config.toml
norm = "rmsnorm"
attn_scale = 0.206
lr_mult_down = 2.0
schedule = "wsd"
decay_shape = "linear"
batch_tokens = 131072
dataset = "wikipedia_en"
Each number is 128 + 24 x the weight over its row's rms, rounded and kept within 0 to 255. Layers, rows and columns count from 0. The size above them is the row's rms in percent of the matrix's.

# layer 2 MLP down (transposed), 1536x384, rms 0.214, rows 785-791, columns 192-287
size [ 98 112 103 100 108  97  96]
[[126 107 138 140 150 121 149  86  96 141  81 138  89  93 146 177 164 133 122  93  57 148 108 182 152 120 168 138 153 139 120 151 122 136 152 137 197  94 133 167 149  92 149 116 116 168 172 101  80 125 100 132 131 113 169 148 155 138  76 128 180 135 147 121 156  92 106  80 153 104  93  97 136 144 122 134 115 113 132 122 157  96 171  91  89 166 126 122 174 140 126 155 117 102 108 149]
 [152  72 148 131 110 146 141 150 124 103 134 115  87 153 149  90  95 108 123 130 203 110 139 147 110 138 102 122 118 140 127 131  84 156 112 103 170 112 164 110 162 122 135 123  88 131 148 123 110  79 137  95  91 106 118 126 115 131 113 140 146 118 178 111  96 140 133 135 145  92 154 104 150 102 113 118 109  90 167 154 165 163 137  92 123  71 124 133 170 127 134 112 147  94  85 132]
 [155 122 172 143 165 161 132 127 113 146 131  70 146 128 107 112 109 129 144 119 132 136 149  84 143 121 124 146 130 130 102  98 130 142 116 128 140 105  80 182 163 122 121 117 130 130 156 124 114 102 138 127 148 128  97 135 124 137 131 163 147  97 142 110 114 128  96 137 204 116 132 110 100 130 155 139 125 128 119 161 137 135 159  94 109 149 148  74 128 160 139 138 151 134 141 145]
 [113 149 172 128 132 130 125 146 119 120 145  63 114 114 154 163 101 141 134 149 135  85 153 138 122 182 118 153 125 137 122 130 122  81 172 138  96 126 104 121  85 143 158 113 107 154 116 128 157 117 112 156 156 175 119 136 105 134 126 102 119  78  85 136 144 163 110 138 150 113 156 147 138 130 159 140 137 137 151 126 153 155 135 109 195 150 122 114 122 135 139 177  78 129 105 122]
 [125 163 121 135 143 142 130 158 128 184 129 149 136 106 108 116 147  89 139  98 119 134 134 166 101 124 119 145 144 113 153 100  69 145 144 160 157 126 130 155 123 138 141 113 119 129 142 142 131 128 141  94 127 134 120  87 113 179 135 136 180 115 158 113 119 115 115 153 126  92 148  97 128 127 116 170 139 128 116 139 108 119 139 142 148 112 120 165 103  87 111 186 119 101  76 107]
 [138  96 140 112  83 110 154 117  89 154 138  95 145 135 123 168 127  80  98 139 119 109 203 161  97 120 109 127 144  77 115 135 123 102 129 142 160 135 154 133 107 122 142 111  98 142 142 183 157 132 136 149 155  99 114 133 104 107 150  95 148  71  94 108 148 119 107  29 124 128  81 112 103 119 132 140 121 125 149  81 129 126 133 157 115 146 117  96 128 136 129 162 142 159 137 117]
 [133 130 150 106 117 130 147 117 156 166  87  88 126 132 130 147 172 170 169 186 120 138 129 152 115  90 149 118 156 136 132 148 104  91 180 129 150 125  94 131  97 124 154 147 102 104 121 126 107  87 136 121 155 177 163 117 141 114 162 107 167 104 151 135 114 133 163 106 124 153 125 175 147 163 149 121 151 176 123 204 100  94 126 131 137 127  76 122 173 147  90 121 109 118 150 163]]
# layer 2 MLP up, 1536x384, rms 0.218, rows 786-792, columns 192-287
size [117  94 101 104  96  96  47]
[[111 110 127  85 153 161 142 131 142 138 152 170 122 142 154 141 150 119 131  92 138 117 120 103 152 134 113 121 133  91 145 140 163 129 119 130 106 166 101 137  97 131 133 115  77 124 127 118 110 160 122 109 102 147  95 133 138 126 153 171 148 177  93 134  71 114 121 148 124  96 109 150 118 164 145 204 180 140 150 126 114 136  97 116 133 106 133 153 156 114 138 156  79 134 132 130]
 [121  73  96 136 120  92 142 125 152 152 147 115 153 119 136 168 142  83 105 119 169 144  90 109 144  86 122 165 107 104 138 119 140 120 128 127 128 142 116 184 139 127  79 126 136 138 160 138 142 123 111 115 107 185 125 132  86 101 120 164 162  71 105 106 117 116  91 124 123  81 127 144 149 114 115 128 126  95 126 116 146 157 144  60  90 141 132 140 111 137 123 132 137 105  83 100]
 [140 138 119 107 142 137 131 122 132 133 125 180 113 136 123 112 154 130 129  75 135 138  96 146 133 116 118 114 149 147 132 150 154 128 182 108 117 132  86 108 115 104 129 109 158 160 147 167 131 112 135 174  96  96 131 107 148 135 153 122 168  91 142 146 121 117 183 114 147 102 119 116 136 116 138 147 103  99 110 182 129  99  88 120 111 111 119 121 175 128 155 109 144 143 125 108]
 [142 112 142 141 132  91 121 100 112 132  87 146  82  94 123 101 141 140 136 176 105 138  90 130 126 129 117 126 129 125 151 114 107 137 105 117 100 111 107 100 182  87 126  99 150 152  86 118 122 131 124 127 134 147 155 128 160 129  76  91 195 113 137 110 117 113 124  76 132 148 114  86 123 125 153  82 124 103 131 137 165 121 154 123 145 150 139 144 111 114 109  92 120 121 108 126]
 [124 139 136 103 101 125 131 164 104 108 163 118 118 120 146 122 159 158 149 157 137 138 114 149 115 157 123 135 102 120 145 124 162 152 138 174 102 137 120  84 133 150 159  83 164 124  99 133 147 142 149 157 141 139 146 161 137 111 105  87 118 148 140 162 138 110 133 125 114 107 153 138 153  89 121 153 171 110 142  95 102 177  92 142 140  86 112 140 182 131 119 127 110 133 135 109]
 [118 135  93  89 119 121  96 110 142 109 210 105 110 111 123 131 160 152 110 152 115 127 129 159 132 117 127 126 162 144 124 134 141 154 107 126 116 106 130 152  73 140 110 113 126 137 113 134 106 127 135 102 143 144 132  89 159 157 127 108 141 116 145 113 102 153 147 147 136 146 110 119  92 166 106 138 118 130 151 104 153 114 170  83 128 107 140 127 142  99 107 128 142 115 128 114]
 [ 94 168 163 107 134 118 117 140 121 126 151 149 114 145 135 166 162 118 143  81 126 108 102 115  97 150 105 118 108 110  95 137 109 153 101 151 112 113 131 129 177 117  85  67 163 167 162 128 119 121 136 109 112 153 125 145 122 159  93 105  96 121 122 126 138 139  59 138 143  79 138 110 149 133 150 177 142 139 103 129 131 181 116 118 134  88 130  72 114  81  99 103 127 119 135 125]]